Weights of a small GPT-style language model, trained from scratch on English Wikipedia: rotary positions.
Each number is 128 + 24 x the weight over its row's rms, rounded and kept within 0 to 255. Layers, rows and columns count from 0. The size above them is the row's rms in percent of the matrix's.

# layer 9 attention query, 256x256, rms 0.0633, rows 148-172, columns 0-63
size [102 103 113  96  99  94 107 103 103 101 112 106  88  96  81  97  89 100  92 100  92  99  94 110  92]
[[159 156 148  85 110 128 124  98 110 124 107 130 180 153 144 138 140 125 119 151  92  90 139  97 144 117 113  91  97 152 110 117  98 134 132 149 165 103 112 175 125 114 116 110 132 117 148 153 117 155 106 151 144 107 161 137  94 109 121 116 159 123  83 141]
 [135 136 119 125 120 134  70 109 141 158  94 154 128  77 108 135 125 100 140 110 113 109  85 137 147  99 121 161 128 154 189 175  94 114 105 132 136 123 122 111 144 113 129 122  89 110 111 176 181 114  95  80 118 114 170  94 127 107 107 157 111 134 160 120]
 [157 145 113 132 131 115 121 110  99 128 142 140 130 138 151 107 121 120 110 112 113  90  97 118 135 118 154 132 113 139 113 134 143 159  94 135  83 132 115 127 112 158 144 127  91  97 158  68 125 130 151 146 104 130 103 105 109 150 109 102 120 133  84  78]
 [ 54 142 132 174 128 172 129 106  84 122 161 128 150 134 107 129 103 129 132 123 111 112 122 113  71 103 180 107 151 122 121 162 139 121 124 113 131 132 142 160 121  96 109 148 118  87 131 161 124 134 126  77  91 140 105 149 134  96 112 110 124 112 114 143]
 [123 164 145 190 180 152 135 101 108 113 128 116 124 143 135  78 124 106 176 162 146  95 113 131 111 102 148 129  89 120 149 123 142  98 141 115 114 126 142 112 131 148 119 130 147 133 134 129 146 156 107 115 123 124 141 173 122 128 150 129 120 144 181 143]
 [151 128 129 120  89 128 131 114 111 140 111 143 125 142 162 124 106  99 120 158 125  99 115 134 106 126 152 154 156  97 156 148 125 162 151 120 151 137 127 121 136 140 127 127 149 113 147 117 126  71 159 121 112 134  93  95 163 107 138  95 137 100 165  98]
 [142 118 144 127 120 173 100 106 134 129 122  83 167 129 119 151 129 116 124 136 119 109 125 126 138 135 114 127 132 145 119  81 159  95  97 209 131 135 104 147 117 132  88  84 127 117 128  93 153 122 129  80 163 135 114 146 137 127 105 173 117 132 127 138]
 [160 123 116 159 164 173 161  80  89 133 118  96 106  92 155 102 112 149 121 121 103 166 164 139  79 166 101 119  94 130 112 153 104 165 111 146 152 119 116 105 126 127 144 157 125  86 105 152 160 104 134  51  99 170 144 110 135 149 146 136  95 154 156 139]
 [132 123  93 102 165 143 130 137 112 137 152 158 157  91 120 146 130 139 120 134 122 110 146 128 125  95 103  89 144 109 185  89  88  83 168 109 122 128 102 118 118 119 101 108 107 158 164 110 125 148 130 190 137 169 126 162 120 149 142 149 116 119  99 132]
 [108 136  84 139 108 103 168 115 126 144 146 150 138 156  92 154 150  92 152  94 107 143 110  98  88 179 115  63 141 138 137  97 124 129 148 135 110 106 131 114 156 144 131 116  96 144 149 113 151 124 120  93 149 132  71 118 119 162  93 117 119 126 115 142]
 [124 103  97  79 146 150 100 148 136 121 120 106 131 147 132 139 152 116 126 120 187 143 141 167 126 120 114 106 109 173 110 128 105 127 137 148 131 101  97  92 127 122 108  90 172 139  88 158 122  82 139 155 141 122  78 102 132 140 125 120  99 137 151  98]
 [141 113 129 103 158 149 126 130 141 137 159 132 149 148 132 161 146 128 119 111 107 158 143 145 140 151  99  80 156 126 161 104 148 138 118 129 100 153  90 111 109 105 125 131 156  95 142 165 118 109 141 118 105 112 132  73 121 105 149 156 122 148  71 135]
 [132 126 143  99 118 138 116 140 146 159 139 154 113 105 154 113 139  89 125 103 132 123 126 140 124 115 145 122 140 172 194 141 158 129 139 128 115 198 148  88 161 144 124 128 169 136  96 137 133 114  89 116  75 164  77 111 132 152 119 132 132 110 118 140]
 [137 130 157 151 146 143 128 107 156 147 128 126 100 121 119 166 142 101 134 114 159 128 146 107 131  75  90  72 142 148 110 134 126 127 110 108 146 115 158 104 113 145 127 118 129 122  81 122 177 150 130 111 117 127  89 140  89 118 110  87  61 123 136 127]
 [157 160 117  92  87 164 139 133 125 173 105 145 112 153  89 115 131 135 123 104 118 124  92 140 144 179 128 130 118 126 111 121 157 140 154 121 106 137 124 159 124 134 136  97 146 162 146 133 108 126 152 165 179 160 131 161 118 124 151 156 190 114 110 141]
 [114  97 138 176  82 104 125  68 141 128 113 101 143 114 123 124 107 119 124 103 139 110 113 119 126  99 111  88  88 124 110 136  90 114 124 120 140 115 178 106 126 159  92 130 102 175 130 163 133 140  82 129 139 154 166 178 110 139 115 146  91 105 151 133]
 [123 137 106 154  89 126 120  99 144  90 152 128 141 109 107 105 130 152 125 127 132  86 102 107 141 156 182 118  57 106 114 110 136 162 119 101 156 150  98 154 160 107 182 120 121  79 131 122 122 124 142 159  93 118 149 128 149  90 123 114 140 124 143 132]
 [113 166  76 162 167 153 137 141 122 108 114 128 130 132  87 134 133 161  90 125  91 134 117  79 110 127 119 143 108 150 123  92 102 106 109 157 102 128 150 139 151 135  88 159 119 148 144 143 152 122 129  99 148  83 155 139  77  77 130 114 120 146 136 167]
 [109 121  89 123  99 119 187 120 157  99 118 132 168 182 133 127 131 154 161 128 166 113 155  93 140 135 148 125  91 147 131 151 151 134 104 136 122 156  94 130 108 138 142 119 116 123 128 129 131 176 154 114 159 129  92 102 150 128  95  89 195  96 100 103]
 [111  74 132 121 106 112 149 140 138 115 151 111 151  85 145 130 101 117 140 118 138 140 158 120 144 114 132 151 160 106 146 152 107 130 108 142  84 138 132 111 120 156 135 147 155 117 144 124 131 116 111 152 134 151 107 127 112 127 122 127 146 139 131 136]
 [112 112 132 121 112 112  96 151 126 142 127  93 117 121 129 131 126 109 101 118 183 123 126 125 127  97 136 139 137 119 157 170  83 115 108 155 134 104 142  93 137 152  87 121 111 163 123 121 117 103 122 114 112 128 117 137 141 165  72 137  71 126 142 117]
 [ 84 122 150 120 132 103 165 119 108 102 141 126 159  88 149 142 141 113 142  99 119 153 207 130 163 175 124 121 106 107 117 118 119 113 137 107 152 140 124 136 115 119 166  90 133 109 138 143 183 117 146 128 154 144  97 103 177 114 106 129 133 105  90 101]
 [136 133 133 133  99 148 160 120 155 155 146 154 125 110  91 122  89 117 125 142  96 114 100 144 131 129 162 161 114 113 117  94 139  81 128 100 173 135  75 143  89 128 138 121 123 105 151  93 108 125 140 137 169 163 147 137 161 123 158 132 132 146 158 135]
 [102 108 173  74 155 119 161 110 163 119 112  88 117 122 140  84 137 125 168 121 170 109 161 162 146 108 175 109 128 106 121 142 142 121  93 147 142 156 169 154 120 141 140 134 136 167 143  98 113 124 142 157 110 108 128 106 141 185 172 194 124 150 130 118]
 [143 129 102  88 127  96 150 151 160 104 126  94 178 105 142 134 151 145 152 124 152 126 181 120 130 122 100 102  97 144 139 136 110 172 163 149 114  83 145  92 175 129 100 156 125 141 122 143 143 118 123 107 115 109 147 128 124 109 107 113 107  81  96 137]]
# layer 9 attention key, 256x256, rms 0.0625, rows 148-171, columns 0-63
size [107 107 103  97 102  98 105 106 103 100 115 106  89  72  73  78  84  89  98  89  90  99  75 110]
[[164 157 121 153  80 130  93 133 138 148 158 115 157 131 148 101 108 143  98 129 135  96 155 127 113 161 102 132 164 151 129  67 179 104  71 121 113 165 116 165 127  96  95 100 160 126 133 114 131 138 162 140 138 152 149 130  81 124 149 136 134 150 133 125]
 [121 153 142 132 120 121 142 111 170 142 127 145 108 152 165 135 140 155 146 126 141  94 123 157 107 134 130 133 166 112 110 143 161 118  81 118 124 103 160 137 142  84 133 146  69 132 105 187 123 148 118  77 157 141 109 102  96 174 132 149 136 123 155 111]
 [172 128 116 151  96 158 137 100 155 124 137 142 118 148 111 135 141 112 148  87 102 130 108  96 104 158 148 114 123 168 112 155 121  79 111  91 112 146 156 134 115 118  79 139  95 139 150 133 182 143  82 137 132 143 164 136 144 121 100 115 158 123 123 104]
 [ 80 130  80 175 138 177 152 176 121 154 124 103 166 166 145  85 143 202 132 145 110 164 142  89 100 129 138 126 140 100  82 135 146 103 150 137 106 106  92 117 135 143 149 134 140 108 127 116  89 143 127 128 117 129 143 127  92 100 117 149 180 112 126 131]
 [147 159 125 120 127  90 145 125 158 138 143 153 140 136  81 161  94 138 132  83 141 138 140  85 134 125 147 111  98 137 125 135 147 166 151 152 183 102 150 195 146 103 166 135 110 113 123 159 132 146 126 136 122 147 143 103 108 132 115 138 131 163 132 132]
 [125 131 121 109 180 148 103 123  89 155  98  84 179 141 142 110 154 130  97 133 107 119 110 102 162 107 115 152 103 124 131 138 152 136 142 149 192 116 153 144 140 119 100 127  98 173 122 129  78 139 123 158 138  89 139 104 134 127  96 144 139 134 144 109]
 [151 153 113 102 172  96 128 133 126 119 116  58 149 132 115 120  94 145 167 125 125 111 150 102 123 117 140 150  80  73  89 116 115 132 130 135 110 138  74 122  94 156 122 123 121 109 123 109 167 143 152 119 145 106 154 146 155 131 117 152 116 121  88 134]
 [113 127 111 123  98 123 145 181 119 121 111 140  91 120 125 123 123  97 159 121  89 121 106 122  70 154 142 144 111 119 106 133 164  82 124 121 134  98  93 132 145 102 149 110 139  93 136 140 163 145 118  91 126 179 130 148 122 129 119  91 133 121 167 124]
 [133 137 137 125 122 108 134 131 129 122 122 118 158 135  83 125 113 107 127 175 140 121 142 154 127 113 137 153 118 131 175 106  72 148 102 112 172 163 118 112  93 133 110 106  84 136 108 156 101 116 153 107 153 138 146 144 152 134  96  97 167 100 144 108]
 [132 113 105 172 118 141 155 109 132 140 118 109 118  89 109 129 107 131 118 125 136 133 110 116 133 149 165 158 149 140 127 138 126 140 101 132 124  93 148 132 129 116 129 111 106 111 109 131 128 145 148 158  89  57 127 160 152 114  74 131 120 123 168 104]
 [158 106 125 191 144 113 170 129 119 144 188 146 112 117 131 101  93 136 147 118  79 170 125 120 115 108 117 124 130 112 136 109 156 149 138  73  94 112 169 111 103 160 112 119 135 100  98 131 139 169 167 109 125 111 109 168 122 175 175 138 175 123 164 121]
 [115 142 108 169 115 120 158 137 126 154 133 128 149 100 128 134 148 123 147 128  71 133 123 159 138 106 132 195 158 120 132 146 144 134 173 160 133  84 101 120 156 153  93  64 107 141  72 135 125 142 133 138 116 142 135 117 133 140 106 160 144  90  98 157]
 [105 106 108 108 157 152 149 142 119  98 112 116 144 124 154 165 133 147 142 131 162 148 162 102 114 145  84 123 160 121 145 123  97  92 120 147 111 138 108 135 139 126 109 146 137 136 115 139 117 112 140 158 109 171 130 105 100  97 116 108 128 144 113 187]
 [104 132 162 115 151 142 162 132 152 165 156  79 158 164 125 132 142 141 110  96 150 130 159 101 123 141 111 125 162 101 103 141 113  90 138 153 130 144  95 155 153 132 160 119 137 127 112 105 127 158 115 143 181 140 148 115 151 116 174 119 132 146 122 113]
 [142 118  98 120 112 131 119 137 112  83 114  91 118 136 107  96 149 116 106 163 115 152 128 184  86  92 172 149  81 134 137  94 148 128 152 141 141 103 156 107 145  89 150 140 112 133 134 131 121 135 151  69  98  83 150 116 120 144  98 175 138  98 120 146]
 [113 123 147 110  89 151 113 103 147 119 161 144 141 168 135 128 132 172 142 108 167 120 156 129  73 154  73  88 109 161 131 129 121 113 112 107  97 162 104 141 119  88 168 150 188 133 137 124 142 134 122 159 115 142 113 104 135 121 151  95  89 129 146 148]
 [155 123 151 129 155 123 117 159 126 127 114 115 132 122 127 133 126 145 110 144 118 127 150 119 163 118 146  48 144 156 121 147  74 114 141 108 131 111 143 157 140 123 152 115 123  97  81 134 157 132 138  94 203 100 107 110 157 145 146 163 104 146 108 107]
 [120 152 143 123 149  62 126 140 179 115 131 147 115 100 119 147  76 114 136 161 135 112 118 124 141 142 140 133 172 107  82  98 120 119 131 149 108 134 104 126 143 147 125 133 107 152 137 155 126 103 101  98 124 106 134 143 154 181  97 127 130 140 150 160]
 [122 138 162 122 136 116 140  93 166 124 122 122 119  92 121 138  97 155 114 113 142 116 129 154 177 123 135 103 172 136 173 139 147 121  99 122 144 126 177 141 128 127 120 124 138 158 123 103 143 114 130 149 156 124 103 117 169 144 107 181  78 134 149  80]
 [133 124 128 170 109 145 101 157 174 166 155  99 125 122 149 130 116  98 155  82 130 151 116  79 102 139 115 104  98  93 107 144 107 107 180 121 129 139 145 146 117 138 116 137 129 134 146 100 154 127 135 131 131 122 112  86 158 101 123 129 127 173 171  86]
 [128 161 129 133 145 176 137 132 131 133 129 143 154 108 108 119 119 129  92 171 143 128 101  69 111 104 113 174  95 152 103 107 169 139  99 110 127 139 152 104  55 128 120 128 150 154 137 146 138 106 161 153 122 122 104 121 103  92 121 168  90 145 114 160]
 [150 120 100 123 147 155 145 147 165 128 122 138 105 144 150 157 157  89 143 109 139 138 148 162 131 124 146 124 132 125 172 125 136  96 147 113 168 125 186 160 118 112 130 130 142 129  95 101 119 118 145 139 144  95  72 102 181  98 120 118 117 136 179 106]
 [172 145 112 121 126  94 171 146 103 148  96 111 107 100 127 149 116 147 123 142  96  99 169 146 167 117 158 144 119 119 134 140 155 181 130 145  98  83 146 110 134 135 118 128 111 183 122 127 103  80 147 128 121 122 129 118 128 113 156 173 112 117  97 107]
 [125 134 124 154  95 162 122 130 173 153 142 135 149  99 113 164 150 120 160  88 135 118 134 116 117 135 103 121 127 133 130 157  86 104 144 119 128 126 131 133 106 129 139 118 152  99 133  94 100 151  79 107 147 120 167  89 103 136 154 145 119 138 148 113]]